{
  "d_mlp": 1536,
  "lr": 0.00333,
  "schedule": "wsd",
  "final_lr_fraction": 0.1
}
Each number is 500 + 25 x the weight over its row's rms, rounded and kept within 0 to 999. Layers, rows and columns count from 0. Numbers have three digits each. The size before them is the row's rms in percent of the matrix's.

# up: layer 8 MLP up, 1536x256, rms 0.165, rows 404-430, columns 0-255
# down: layer 8 MLP down (transposed), 1536x256, rms 0.124, rows 404-430, columns 0-255
up404 094:505502472514498509526468482501498486508476467494523487536506504448482488515519523513526536529458498488505485521473491464508502514521511481503483518526459524491492486475520456508497459485481515521487433483481516521480508498496458479475439487505528514491459481507490518496483475546509522488461513490505508501522479475512488482490526493489447452520507533509516515506515497505497525434491530442501488483487539536495497516515524468504494523529487567569479513529503497476455490443465511558503453485486505513471509481502480515490490561514464519447524490506516529540473485497478521516517500496512471498471495490466535501478493427516499507552540495525487544472542492541497539508511473517472488482490518552479501472509537486496551531507509494517487460517507518511503478527500501
down404 094:501502512507452507501535475489461499521524451497503505513499497489479513472503512528510492499553503448503454503524490501462537474534459465482521482486492558514514515492471472496494522518502507537489485484516511489473474512502459475470487488530510508490513461507538466494520529515472509499535525481484514559467522528471512492535492481460510503498534520511461459469525525462487525523506484453521510529511508461467499505437469512538490470475522513500475481508531470495485511497493521526434461503451502537403499489489515504484491509515510502481473516498497560485462537482500542523488500490483490510495460493519500493555461503483504490465497502515510486498469458515474503426520522517500484515509530545461483486498471478471537509489533501511486498481526460524518483495491473
up405 100:458511472484514536482545517510513513519505481489523503488459462574454444503514513467470475465529500500521505528488519497549476521487476484526510478473494496502520502484505496476481472488518541552471480465524513529500518515514489488525468491488501507521499498550546500474466489536513529472507472500488503475458476446501520485505528504513483492460476485495504536504487473513516471523515474496473521468541464503488531505509496468481473550521503473477514468499484489523431497479532496504522488503533479482508535510473469460524509523516498516477499495523487496509518471470510456448446514525576521526529466522482472518499519513513516513502497519504508486561496470489526488504522498475497494473470475485493501547491469499508522517480492485487471548496471508431541462471506461
down405 103:502507485519453470535528464478489483533519485468514519523507503488544522454503515508520520513530504521463492476509515528435509476496465531450534525506509526490505503456475528503504512517485509455459494517481478504479506488512475456506472507453511508476473499489500537526486487497475447536520508501530479545558550477471433497511509499526499520475529490486502510451503482556479524480487512500523484493456507494470467519522477495485470466521497536476458543456495496490543504518508509482488499479487514503480504514467507546508493501504487526503487490470518554490528495480512519479498466475511504471501489533511509442501517460505434477514550538513470494498535525526500505494517490474525460510527485516503502532551509537528463540521525505510512497492530450520469508476488525
up406 100:525479485492524461465475498508489511467512525459457472526539510469540523514522504505497500521487499479492473509504514538497529466463510483513521476496483443468528492470499510496501513542521500485520520533510536498511531525512508484540497456479511504491487477561492505477496468477484495529490541480497511507487512490515477501451557479474534512470464451499558525491544536504475501512514526513501526468517505481521535509446496478499495504502508522498465533525510509512466495526464546466539505476486431525498517494512512531566515524505505514462498515470516472534507501503515471505484514462541483466502491503518475519494479506508557496537493506498511487502496481497464562530458514560514486458489449506475511541462510467524483477505497523525469471475512490470463463521500496
down406 099:480486520470466572482520506476476498465508533486499473512500498492510542535540476520502499516515512486451545493494504508484510478484473489541474577553512488508527480497491453511509550504522506495513482527493491496499492532494536483517502518517517501525489447487493470450544514491514460524535534460459529477457480495491536532510488548502529544486498532500527501465514498535500502518496504502519506483484488476513465523500502534510479521505466511511485509483503553560495520539490493460524471488507466523477480520457508504495543503533508508434502506506503493503502486498463489512468466504505509503473535518511483478502473483476478491493506479514492460532478504501565484503472457512465531481511518463511508497490547509504504459513492517517476501486474518462423466453537497
up407 087:457518453507484496501503478522518517496493492513516518481447487508501499545471491490527479493488493475441530491507505510478440485467468523531523548464522482490544526581568473525453506516502520507488518502493522521535514462445505485490460530487520485552525522517481509483536508489533467489477512494498527501493535502524470456567536510471453473517469507506548446519511522532547499489483485519505503478473483475481475482494537485521508471534479504476543491516492545515484466492504506511518450504470496506505495482496535472459503506522498531510476473486476532496511487476498470516498517531517502494487526462494498471529526494485469503492534524513505531503490515523505484554506501493523473509518492466479476519530560482475537496543489523529546501505512502502502477492483492
down407 087:497551497486531506530496487514473492507530520505495488507518525518512497494521539497478509489522502544549550471499535536499465500485498540564537419553532572523509464514512505489508481522510518528514471504492509470474478489489538425479474483496450481502472480534495502472486450497512519487521451509468485481443500508489518511519480500510520461537544503505486501532470500478498457473522506497482463491544460518495520517513461487549486499513505511471522490497497506511493521456477516525440554546519504492495480470476495537540518497521498465488480490479458503506518459489484513487547479509492453501490517529467486502467479512548502489491488517495505490504484485516508509487530487501492495538488520534507517526495472522520522461498505525457536498476500467527495493475503509
up408 101:533465484499502466524476535501461461525549492504510500514510451533496467512503511477505518557474511470519494510521483519513491455485532491457521503537511514493481476507491495564527484527487504530512513510499489527508504515505516498494488498491472582520472498510548494491530549518492503476507500573547540511506529501485492487464474506523480488479536512496493492518472514482509498543498492474477532552467510493524489489518468522521505506503493507540511479504500519509494511520489492571498470482472486509514517521475505535505477546469502501463537517519535539468490514451534489469489533500495532501482501557526513507529495530463507492465481497496515536442512475480513471530504498472542496478489512583487442507536488537489491506490460504528497529500517486463496481495523463
down408 104:490491518518521531515492521471493501528488525497536515535498490500501495525527456488521506484461482533493478523510449490526497555527536491498486511476498556470523516475515507485492520505502479543546488485502455501511487438545494527518507500481502496456500527495477480459552493521502532531490481512491503546521520501527507521498539483472518449532482508482501519520469515506476486499500515496517506463502528472496515519548519467522527493486471504493456506529491499532506469454471538485548497501518524540488485518533519477513571475452509536476508502526501498483499492463493522507490535483549506514483499499496523519564505479506493517528484515507510479506474518495541440465511503535519548538537486471494490507486437469498533495500526444541467460495448496497482509471469480
up409 115:500472512482477505518555482482473500549499547471491514506469487494433493515497528494483513477506501507505473470487550495486507449460491491509516516488507470509512504488462528495549499486484528526487520515512535495544509512473473491500528516510502541441485509481501488480526497509498514532471520530556515511548518460482490448500498461526512538554530518523531514539514480569491486481520462526502505520537492481506515483561517475505488516513505501474504521468474459506497505485499493448491494495495483483547509480540475507504491457467495493526538493549500461517474516478530488475483534466509498483464459488495486534560498499471475510501528521472503512461537510526471449518476501509531480514467512522512462490461503468469499514484537528462478505517491523490542493509477471
down409 130:512523469468485472474525491524478465526488463517488541478450512492498508478554553502473514481501516541474494528462462485492492519471519524502511523501488480547504498578496542490495499489480502481521479523482518453497448469475506482504526504469514485482495483527523482480473508483493459545506496540537486511533539531464516480472477473538519491531485530494569543503466520483505527511502472494510551494513481463487499507540487481481497499486481528510503477489509478488532522521502534506476481528472500456489531488470499517499500438486479512473494522501513486516509509487514502452526538500526515476465461525488509481520525552481524513481501503469523511478492509494510500539472473476479486539479525509485452553482470441470551512531523508465478467484481487482519501504519459
up410 098:520488530494468491539512544512520507540478498475490449511511497492520496487519488470525511506506497465470576486491529485504529505580508496523547525497519517505472532536495505490492475489481472541487490532487473480520534483512498507515462466580479535481456476436505482512497499508483506502472500450508503520497495450503549480506512489543524493524526482499546490531500507488475422502528473507474539506469501490526496494541501489542522460524498473463496522512502525509532480513539487520471515523531490488494498506550531460486516489514534503524564491520536505518531483477480496492477505492484498515478505537474507551475513470536505521515515515500454519511509502534514518525506479493518534496457493501518450451476509487488498502488493510536527483487503503544489524518524481
down410 103:532496486473482508504518519509499518513524486499468456496477494489465484498524555521507467533487515486504453527510484522478494482466551457514499471475478532522493522489478518483466530506463494500532460559507484493494468477518535492506527506526533507462519526490518512523486501464450485471498495489442550556468441503491474528481498438520477531496503493452489537489448493482520520514483496489455528492451473530507500463499509520526521493506531522533530512537521541513528524483456520472485496489507490505538470512470498525536504509426516477480482520499535500507491471499472502511446537519511472510495493498497482525516484475527542505494538513487463511518493488534517483498475550492505491490534509539540464520472473474499516479483507488446497495520467499467469489510487511
up411 093:474462474488511516501530498485475459502526477513492461497533473507512562495496494506465497497522475525501453454488551522466512512456515455511481494516543514503497487505492519435547516495540495501472485514500552499509536498505566528497484497507520504541475493509541532581498512487518498534517497455468491487505516480490505558456516472496531520493494523486485473511512463447509463567486513500495474516465525484478523518487499484524509471474507533468475498501497527516550489497490556500512542520482479532537528510438447497495479491476515511475530459443548514497467528481506477507481477492526516463494472499537523502473495509532491496475503515500479485487475523491532500503488512473531489497476509486514522513504526492499479494541493494479504512488545484508511481482502540
down411 099:500529477504567493533537468518513500497507504484483391455501509532537465499442514520522468503529532481522460513513542492508494490508510485509492496537535479490527464505502504452494500476462535539510496510472472460484511495482508521490504538541479541473488495516515487524473520463521500534479473473432499508491490509467518503483485497488516513457514484455480519555518490508527468517450543426463473519537490506459511484492478476482492497463506490467507502544508502477527486505494535476522468453478520497497500521493511489481488529507517504462499499537503521453472515486519525472484486485510511455472485512528518499479496520499474498544510492529463525501519487512482492514495477505502492528484501467490497494503502509514438482490519521523495482431504512501533485517527496
up412 099:486495542497488446498531488497450532518527511476557548525515473491537486492504495526474489499482501494461519464505526525483486516500515505468503561482518461508516503518557503552522531476482520487485468471456520515502521499465493502485524457469505476509503504506528505482523460504520498485504523536454530486453549497529488515521541459483500485497477491477482523461468483501518470493560496482482498522515512535464495547475501504489551510504507531508473528463518469498505492472525484530521490492517505459493532518490544501499474537492485519475519462459512555542494537449495478502488489499515469516485476528522519530475494532468497479467488522526519517528505520504484477516481476510507509500501515489462465497481521486529535536539427507518470538466507500527482529477531494
down412 098:513495509499497511513539536482519493506504496490509530521514479496470523451440500530507531539500479504499486478489475479486509518498477496524555490558487517523508498494485519490491474468504443504493482443523484505507480518450459517519528497506452526538464475478507507528479470502523511526475488491486471459475504482476452458506515532509492499536458488495521482490504479421501526503516492488510500488494536472522514525485535480522495533526508507525471525500480498517495528486504489470460490511531506497480537506504513485539467454513533491498430522490472521484535431490483510510487512485490516486501475483565485462523483514502545492517506469501511474498476504507490528482459492506484482503527521495529498461544502478495434486527536482559522524467528471523464501486513431
up413 089:512515521499440467539519476475499478554474520501531498506520455470494543488522478453509537479507470546472571492529524502503512501498527483521536490519502472566485494482491500456515509447541523479511468515453502501485489485487519487511467526490505489509476458484489530547497456480476497493477508513511556489491473534519527525483486493486534547496480483468489508475489482469534477496508535488504497538489528546489485523530507522474514518522481500499496461482496498478490498492549525536481510479460471493522468515489481523512527508502473535524545454502527500462465495532531502495509477459504472511520497462488559521472523496499477505497476551506506469500525504496463513483506534519484500486516497541520489489471494507490499457505484469490513471491489429458445488482514491
down413 091:507474504472489502483520528521503534481504492469465498554501428513526499494483525500513488508470471498500449508491507492474515539551505512501471515559511547488513468516533496456504480497484510501509465460491493491504512506535541533461523464515489569529505510487511484453479491479507548499465522456518545490481533480502501512483461510495492483475498499507495521470479507503539507524512498546548499503519492511501520453492495546523492446461507509491502496474558495489494476443507482491458489489526465473530516462492508483495462569510542511477557527510498488489508452490472517520485500497539491502541472494465483484501511499515471483534513469501479429502497486534512504487493485497487477531526510442486447511526519513499508495526514518490474495510469478538494525495469480
up414 087:459558502556503477492456503524505487516505515501489523497508478495512490500523514505518449473508510459506472483525500476563556490495466520498512512463496483547490447516444536490519471514498552542481438485513530491507509513495474502514491513506555505499488526482485495502530508468498521517477493463503495527541511500474471488509493517511498505507496482466496521510478489484485509559504499511514485532487519517508501536444534510528491479511501430506514483485503508538489511502472512518525484520478544531522535520506497474539521525520499476501510487518487495462478487471547522476481493471497495471509527486490480564496548457486485519517499499545455483491477558492465512467474579491504539522483520505492491512480467489485540459489474487477505555462463516507505492494474497
down414 086:527492534499520528515536502517515534508523508507444525508556507521523511520492480485486513487537480459487504490531493518506477524537502492527486497486583516493523463471524468494481483474544540474500477512500534500524509526468483553483447459509513483464502479524550494497487495471492488453528497498511438483482497520505542485470484473506475469453509528510482474517544521456494520544533491484463499544534545508496523520507511530506515472513502479542506541475483496486492474497478460478483511494476526507524499476508508494468486498510484534527502492478491502485518491525457496477534497473494571536463527494499514474516499494511471483476496509513448515469508454531497513522515534458504516472501530511512519473490501471518513489519466431512492509502553487491543476468511472
up415 112:507541534502527464527456507467523495490502512490506515514501475490487463477499507457473479488474541485511501540481488493518500446527527495515507475544496507442469496495519518522481524482501488483451531489500519571525493489499501519518472513477505510494470502481525506515513483489498528504520510466529508496511457495450486497482535505466502499493521448487501562516506477500474485517523499541461482521474470542463488530509508510534545521541486482511482548508465490523504522499489473534518505534474503505435517513501499509468481494532486551457518553474531486468460542531527489517522523481489486520488505515489550528558542494507521509543461503470471531527504473482489486531487542517523511521505519499494533467504513540465496518524480556487511503467513514536495499548530512
down415 098:511459472516468512463482466477522453544507498482500411477507545554508509492523489517505492479514507481482433507481505557506490496473508488520510460484501526482472474518486487508526527494523472532495520504512500441467526494535507505458452528498484504550512502476520501514511482477496459524506470445467486500485546521523497538519510509479471500520495488512473447488506475549557457499455505505507516528515498461511546506483500531464487514504517512490479461472521533503484499494484488494538499464487510533531512446530503505494505507514505490534526527491531491506499508522518522475522489501504546473518542492514489520482513491522522515519506527520498494484502497513498477540482468494480488544496468468425499524510446514512506507500468532481471523484459524486461491470534511
up416 115:512468531501476497527479477494503523474541568487569524528476504474480514447474465491536514519545518488503513511520529497496516490514505491495485466500504522510478522448476518475495451495506473533478535535475500556512507516543521493512536488474539513495537516485513513510486499496520489502516485477517496534532521494482472484503537484541516529494528477501497480483513506559479506508472516475538535514537480495547512536498515530505519490474476487469538508494498532460485485476502504488528453475477501566541505460469498479498455526519494509540481465531516474499463514503451522478489493470422467563481527481512523502484464486540497501529496495508506549505495489493468516514476521540458492490482532490491477446523519482523504485461463487509504480508504506494498501475496483
down416 125:472496535520475436516519488542481494485535480527499548482434483491477511461516513495502504486533479544550497482565529499486484492559510471472481498461521508497463509489473487477520536489552441483487511542456459467513506503557487524479523503488486507491487485525528507481503488510505518467483490500508479467504515500505494491551501494464543494504481481511489489498501445528459474474461520471533513510508495522494534527496461528476507507491493523525535490475472514521479481509530486508493522487457493563480493481479509492478454504515510524524478501492544530462512514486468495538522509456458497527493492454490503528537497506505495468460481503494472495487490469491481535506473479540486501482545482489529527471503512507455554485502457457510496510470507507479535526488511518
up417 097:525512541532573506501471503506500476516501487539496505487497513513498507526489512438487482530476478468534508477491517501522511512495478497501490518488512510505526547532476499509499529501522460472492488510454519512537483475491534483505494512458507526508529451513526486535490508458503494465489519516511536535529534495512493490462517466532463488493506490487504492481538528506497480563510499504496496509512507510451475525527486458459480515471471482495479494477524509529532486520500549503488535491457529471493478542504504509518530456496510550509497488519515509572486473476471493522485492496497468532549525501408496489515472527492477517495482460460503550481474475512533504478534517520498470495529497519494463502501503477528451471477497500522545484521536492516506502567477443
down417 089:490508471508493523490524490502505500539486488475492474552505484507485498506534479512496561494488504490503485493480532488493509528494512506502515448514468505513483461513526494504551485447510481506483506497528516530546474531474504515500555490545546497511479559469467508489521547515476486517485525477501483474528538494546488469501534512464474538509524532536475513467492477605510493468495454522503498474489514462508500512485500521554514521441485441484523496498450488495522500482483523461530471517527489561494518510496481504475519544560510502505482501455490494497496444528513464480533520500505486466497478511530472478507494496472531489488499523546482446517521498509490507468523479484486528500488531484517509468489483487478514531526514554510488499505492512489515478481482516
up418 105:506536495481458489479546492506516484520475492525470512510498495487519546513491462497463558484532492549491525464512435516492497485515485526501504512505483463495512481510457528489519441485499503490504499500484500543510527508518492539502488487479469488508522469458522516487505489484478448470481533554466513485498491458510500484492490505531438500500494486508511498528518452514491477514481529507568512495522477488520489479451482498512491486529481453454498500467456517469473483522498532515523503503497503518560514509500516500491517468458510511525526474498510486491464526523488431493483519498456519489523526490466480494493472512531516514484531531485528519488480546507493472456536525458491512485500495503527521434523476489557504456531469498547503515534445476533486514522490486
down418 111:529466525481486567486504529470506507469542478517539462486533537481518515519508517528473515454445547511497497495514514456510482496486516466470513459547474507500483489501464494492500503467478518526479495486478502457526526519528473451548539481489520455512481481494479504469510513521478519519534549528478520490521448549518493495538495505534551483503525521523534513514493480519495509496474501486487525514516480519518489508477471519506470509486463492509497502491531549500511522420524488501461522478441511564491480495523525512493521496515458486466519476529486495498479487543454486496493516536506521510508478504502527474465468483510503467505502537500495486457487504471488503518501483473548522479509505496491475473504452518510562480480483482498529519518486476450493492463521478
up419 098:522499469505479522507459495496521528502489523456465527464462475481474439509468483492510492503498496504512504454490494537482500510511460496505519533517422486471470501456501511488494524531494484481504489494529511468515536511486516513472509471502455489518515527517474524482490464507549511479501512541534514539497479471494516548521485506528517506534483505451469544549526489526501516520481529550555457508493502459522527508508517516537520497486472503498463481493545483521494513528499514504482538523539484532498504482497540533520470462510531539505472450485510511537462500499540561488448466490524484493539476475467462498507491492534507527489499521506492504461508505515556481502519492478544517479484474495485494504513515533484521522550509492513508511544458509519455472485491521
down419 100:482490543523502528493470505509508537510512488496527456510507514469470500489492518515505467521484479513477508482514533527444504478537423487551502470499462512502506451501497539497494487514513519490491441479539473518520479525503467493507526512545506461515538517485524533521492542500488547482483465510516474511534479479503527523510485512502499474474516473496527480472498522514501488541533510539508488504484488453558473473464493578526505476532474505493460515447525508502466493517532475557520519507475482526487486526495464505498479467514492501515446496529495482483496517520532552455472492476547492493519499535439521530519474525507512524511522504517502459549511506473522512514489509488497493482483450530488510492488540460492485490505542508500503496492461486463503502492459524
up420 093:487476498510525479525512513480504485494492508577503489483476504514485446491514502463507491502484471529491478513493530498476525472559501577511541535504501493539427522500490534506529528544465487471548467497556534491542503478503479497498476501484458535506552490520535511456532520521484465497513527538483484509511481483457479524538485467516467513508458485517518480472499466492485490529495466526494509505533492521506521510494520448488496545477510495498517494502489505490487473524525483495478488542481527503522509444505486504482515508484536502496498527517515508472490498503477538490530529535529509473484488525505475434536520536509490505511516555504481477484515526490493479450503550547515477484507469499485534487522476515481475505556506499521476504487479471525505524495530550
down420 094:488524475505467502490544490515501498506465524495514518489521487504495527485513485497451494478494513486525524510480556503490509502487478496539530468532486509510526492484473501502485486540477515525482511454513534518439460528548530508515498512494476513523528488485449503480535512493493504482494507473501508523510491462571499546528511490528538534517509489479447492495473505526485534451519511454501510488489487514494511511463475484502531495513534492489466489476488476491464553461519512487496482519502506471498543543555439438485483529456468540568510528452499506500494489526517512505496444472523477491509497509502538493494498510496551539459483491462498457484476468495485498518491506522509564481490492461485530515446529516482529526494488473504507522479501512505520505515450480
up421 098:517520514509516485486524501506514482456488544443520490498478543483479452520439475445490521471514466513503538497506492470522499492506487492488476477501515478494467454472471456520513533508522480487487499459519540516497524517482503458540499462490501471496471505461498468471491526481514512475457484502480485529474501505480521450509484495474471498526473519476476495536485456531487529464511500508489498499498530467491514486491496508510540501511488517499478511483485494486519449503520529499537518482497495527522447470514443548523528525496519508500487475484495509496526497559539516544514509476512479491477550431522475505510523492495487478540507494452528516505495476519469515518541491470578512489463540494533493500491515502529496482482456488509481520560550480490473504534491465
down421 089:519539496505529502496484532502490529513544536496499411521503515539515498522563528489532497495477498459472469478502489496502495544506513494483457474526498516457478475518487512493538526491490493542509497510467480463490479516477524476472489485499502482503470465480484488478509512569526478515543444488526524521497529438515478494552511514471461495483505486508510488493493521464507492495481482490490482496505489493468499482480530534489504497469518510531530524540546502535469517482483466511483531514487526526520507516492526490515529534481516537503475497525518510495469492481484520467557494483475475518536465463517527536534493523507487494501489546511477498466465491567493486550478531508450504500489472477501488527521528541445501559493489507501515508491500512499500502469526434
up422 106:473528487460491502506491471534529460466515478487487504462521525525513478503484484471525465511524518463490537522529504483505494492518469510502517478493539523501487508513526511528458519529512485468540466510488500516463489483475496541537503513533507541489483458462526517460495515518551496492472491530500462492501470533480507506522484472506469489539535506501531504530459517469516463525456538483497485497513503503465527493510541537531496493537497493509524469515555520494494489467503523524511494496525475520421496550497510494469518495504437529532517477452510478532487493476541526480538498527466482474533496489436490489494513524483443498515480518489503511456477500490513466463550469522520543507481543506452490482513531493498507493507501506508483524562478527520495476510533508
down422 105:477519534492529513529492467511458500471521507490517496479484522558523474500509504509497535507486498504464522516507509511515489502471484499488525494524461513529499485439489456516511485526478535494488470521508486488487533495484494532515487519502456481472497516482508474493445525460494510489483514521488464490495512513510491454503488531496510502446548461485528492511532509474539482575475524489497511506490494501515520427487511474513448546528523493484460534493448507516532540500517492548496482495485452517489508505486445476514494473446492505535445525560487494523503460536484498496491497510477523522479482487527486508430414492511480462501476522543460483496540511467502514492487508483480491512467505509495521518493481490534492476515488445503528493502506485499535502475527505
up423 086:518490498491460519512486470472511483488483492482502500526506467504481523525468514489476494515534473442504485503471502478532513491536466533482516503492501505495485509517499513534491464519508479491488491524519520493484494476483484469498472457529526442567512494507533519498516540495506485498551480528479505485513543494506469532501475465498513496531505512500485544547436491493474515503490487478531556546526473555537467526480529480440499525519487549545520523467497514522492506531503480537523498513508458529516502502434467509484477519517484493475504515492534470497465558514502544483503476492528477488508478480494491507481487494466488465502494484514486487502499472518510564487491557504472477507547523490507473497558494514529518484529450524525511507473510494464517480567481528
down423 081:510495513493552466510462488502465492519508477483500451482527515478530493521484494459510562501532473474533495463518547512469491530490522502500432474520499527501506525499457517489574527489516503502503473504504557511526538537480492529545496533519526518501511479509482470496470525514451533497452540477486498527510499498515493431524501502533505537547485508489532461443548528514501494532513503438491488476512511550498500497482506521539472504530488485513495518504506493502530477489495497524454512474465488480471495480503489515517509534489465496504482546475473473512500465523495520482479487501546469486523519540507506512509478505522488517481531512500484523513540469442536469483499497544500520495482474511458481477447525471497521504524505468483493504452516473501480475513493503
up424 126:500497534553466530502504528474462491478454517476505506489500512496538482473490484507525513498482509478483491513562509544470481512472529513503544469555440521519506487479505520489478481467567507528508523522507487482491517514560511499499537472492505517540466493530516505541477501521506523454476439455500476497505469474508464476525490485506493467516485507514492459532498535457482510497457538468474471496502514489499508468511517460487477564486495485517523499515459523532473518512490494535493534505503505502478486537481500515522475489515489492502484518462499472562541491530533494469517494529469509502543532504506507469486471469523464426545534499490490473508466504508509532492473501459498539519554525485519533494512512481506509502516539539500522471491485498493512500492523483
down424 134:493522481463499471483483470516554530489515496493482484497491495495494508528511517506492508498535500526490472487466482456526515483487493483476470524453549491488498525487495514531523518487459478463482482499510533507458507478503470482480482537519516481470510499468493461432518508511511476529485523538513509512508529490485542491487521514501518528486516504513519549491502439538530494502532435538516524529466499517484510551507494528510522430504503488498478464485503457454521507500517510481532463494497496498525486522496499513459528516479490480504523477510488522434476485468462503533483506501555520502482464527473459524498512528473521564492454505500514527481545510510480472537488504530473497482431459513472469531500482520524469506535448464480513530525512497486469496504490526
up425 101:487454543472502519521479454459502459526474504450488528456522505449497483487474523507504488543492487531534484446533499483488541514483521539467500499492461513537487496474510497485529495494490504525499507477488504501496523482486469507502489505498467547495493487495530489495464510501509509502465486486483515467475513507518491503471543580505490539471498497484504506471516459529496492560513516438514473495523485495488549480469515493446520499510488505520502427546508506492500513545507487500493474521544480519498509469511473457521489463474523514554550528472504483513502497486461487480504548504490455476510484529510519482487486512497472519503536503522485509482563499524466490486499509480531539510524461453488526508486505444523485491540499506492475502464503497484440520474494525
down425 102:501468487430490537456505504551503487503505491479504522535513466512523515550497532570521505516489490516515459476482526487503491482465517542520498476501538513525495468479482473475468480536488478528511494441498459504551506478523477520524516510472539498495500570504481503510500535506480518466540495542492508501537486494525518503494444512479525510458474492530474515510496474524512484506494531557552520474478484502472505512479536481461507484502471481505486478454505511540476543540463482529505522467514461475482502508526519476501518514514503488547490464532493516476504513525499557521481513478523471482458566473492468509466485516493524497507484496466527504495540548526497519494465484538492519531502477507521519479498490489472462510468493525505469496516495498468502473484487521
up426 103:551500537498482542504510546520449479500469490475505531494474495504499504486482443507490509521528501489461471463474475492529471491499481478476506502505458486462465494500459538501496503513520519531452483551507533462509481548487548490470499499493484521510461480516487510530500530520470494497507518542490533517500487437461536518470474463477484468527516511473487466504513504477519501517473545496483448517508479477498496449462494485477497465536556476479505529500460483576487510495499509518505517517488514527519525557476520443502544521527542504521511513511499476521503477519511493511491467512455488508493503510519481467542477532442502496496522487532473523544490496494512497525541510510522505500529548544506470504472463517490479488456486488487485496517489536513480515487502498
down426 103:469461503523495512454513522511429525506516570507483523511504485498506491463521505541467478510475495497507559526487496522470529518464488472504472516508496505514487505523501470520511509502467541503483494517509515552425489467482470517561525481513502536444493502468492510495520535561519480498499509507502509561536502510489537510458509485512494537531521495487515502463508520518520522500503456454550493513542560489437519494511524470519537501473504481436507480474485482485479535515538462506517503488488510471482488509499505511494504502483505500436528495500506475507531489474494507462498502483535516499516507491484447504496488511509501506503473488484546498507509514533486512485465474538471503511522525487554500486535516517499501536517533481516522539508458511465519492513522456
up427 105:522522498471504492510477502472522537490495514572539473501473523555528499472481535491493509511450516477539538477520462471529513484555517473530459478497521517521511516497472512538462477492535494495522477547527525496477508461501502501481459502548510534528524510522498516482488478530510481477502469472529524527490474498498512495487492525512501512481500474536507535536476501583527489488501513463492540528507543489475507475523508501526510514511513459485524515522484533472500497483490443520480487513479502529508498464472518462498484479471507536471517555492519491526469468515517525554515474485519468509517503469511493541498494443549486493544523533495500465524464487522519445530478469526481480521486515481511536515506526516514496497496530503547511498523514539498468481469481485
down427 110:506477463504495527495524513544521497491508507475507507485462446539497500534489520480500527450505505518459490474509452512483502482519464523519516502463509492512474456470492486506489482486491491483502518548497483521507476491531511538527490495484522496478467488487462504468517528528537420505490485489499518538496440456524507507484442512481443480484499522515507528515492534510461508486505498512447515508473493479510480447531518528534495474504486515501462501479488481478482544497490490554485529497472483520460503460506534504502515515444498511551519516498483536487483558520466489489496467493541482503518491560509505542479498495514477513470486478496496472532463482513519531548511496545500483492530489463497502519450477530489534545509498469490548509550511498501491486487461462
up428 100:509498510509494492549488508533507503511499494470495495516512507465516501528522509526520465474504507525516494506491502530496520459454500564538529502459529522480498515506503496520505484494491530467513482520498546498511489507510518440499496503511498496507502499483497501492519510509510532506521484499450484497515501454519425533497517485481535525528511540452522490470471495457535471504504471482549494486518536505493459526486481484484488491500478459520500479543550491506526504565473551530492468500510476515563517499514457471453506487523485541518487525473479452471486499488479477515517474453513495490487501556489505458484489489437518498546502467502466493459468486520502493547545513526497494490481481524502483544477518455505470498487514468445470449527479500515487452505478493
down428 093:479477505503532497515539482491523525486500512534441496528501515478497491534524488513508528480483480506458483521492502518483467525523488537462515470488539456535478501459487522464492447537474475521486513525537515449522523540461525473454475482479499481494522440471491534501479491515479545510475491519510497450502481484495486515515478561478468509463526520568463514521483466492544522490490481518507491527482498491488496512458478489537483447487504518479525513481497510506466485508515497536518548509453533504487509475493506449487504497468480482480542480519496524513492461530493480501502498474481516452487493469503562496534486464488470482516478478477489472479524480501503544495546486492511477455523494541519491495536535514495483455535540484531508523518540492506486513491480520
up429 097:492531519508474503485509452483460508528485502543501449472483480534477494492486441528499477537515465525489464480491489487481534471517479491450485523492536557548478518486525534463511476480456472442482476497532534536492489469524489503557498464513492478516444466537494496455515517495484471523503484482453522532534501486480490465519517486494497481512480531522513536476530483470509506508474540491495496484497530500487519500502511483473508554522493519519471497447542481516499513500555462487474516523526495471513465519478555479478509511502473514499496492506467513531507520510504500485493508475554477526487524514535517484507466508484518499509507457496467473469489440494499502490494470481479509472510524518522516470498544480526491476521505516515496465472537471503545472515449469
down429 097:535489463489468530538511456527506507525509475539521472509473511512471486473481501503472514494506513468484472492470461435473508481510505507486460488469497504504529499496504536498494511481513464518475492543500511480486509489474517485502483465515498547540536515482548456493522543492535505472504493430447511497514467511514487488511513501518491516521432411497482525502497439459537491495512469546522520476561499488544491498499518492499540519508511468484450507524515452468540504489535468500469511522499469498518538497490534508529515473528486521485471517538485513484478502491517520508482490464486508510497471495525469473517524473508518470472494502481461525489520498541503517544510504492537518492501479522541475471476518502516493492489467480464493469485452523464490493517469471
up430 096:469510509499496551498495520502482499480481498509510499542482536487488539468485512474550469500523500481516501473502496481473486481507494504507536503464465495521545495517485488521533500529493475491510473522529470497500525482510520532526520518496497473493501506509461501485468502495496542494504507475522465510493500461473489536551498490511516504531498485514475500522491507524513524519489473549527496567476485495543512442508496507486475428510486496522508542535460525529513527493503532496492524465538441488520519524482487548528468503469491491465544522485505535475535476517504453548476448503524470497533486537523499535461421469491506494495523469516516520541552536497493460534553467497508487441512530492484508518485517519508503501486503524529468501510464497523453485479471488
down430 099:505510558542515471475461522465501469436488508475485525495493527493501478513519537514513513488528526477494532522527490501493499501500500511502458538485469527483475535499504474525470456478530466489487486490529532490467463484491517498486535474530503469508496506506536464519496474471488492528480539532475516515484465480475521518502502481510517510483526516516468486511566522498505486463509539500535496544566490506521505466480494517525481499541479514507476502522518492496530501430492542510493489459526454510506467460493486525485495508500517494503512471480488468449527531477567524510485536488501538505540492528504507510503500458504524476481469471514492514505487514504510487480584489507507497516475509524439486492569497496507467464490534510516511474497527507456505512470439508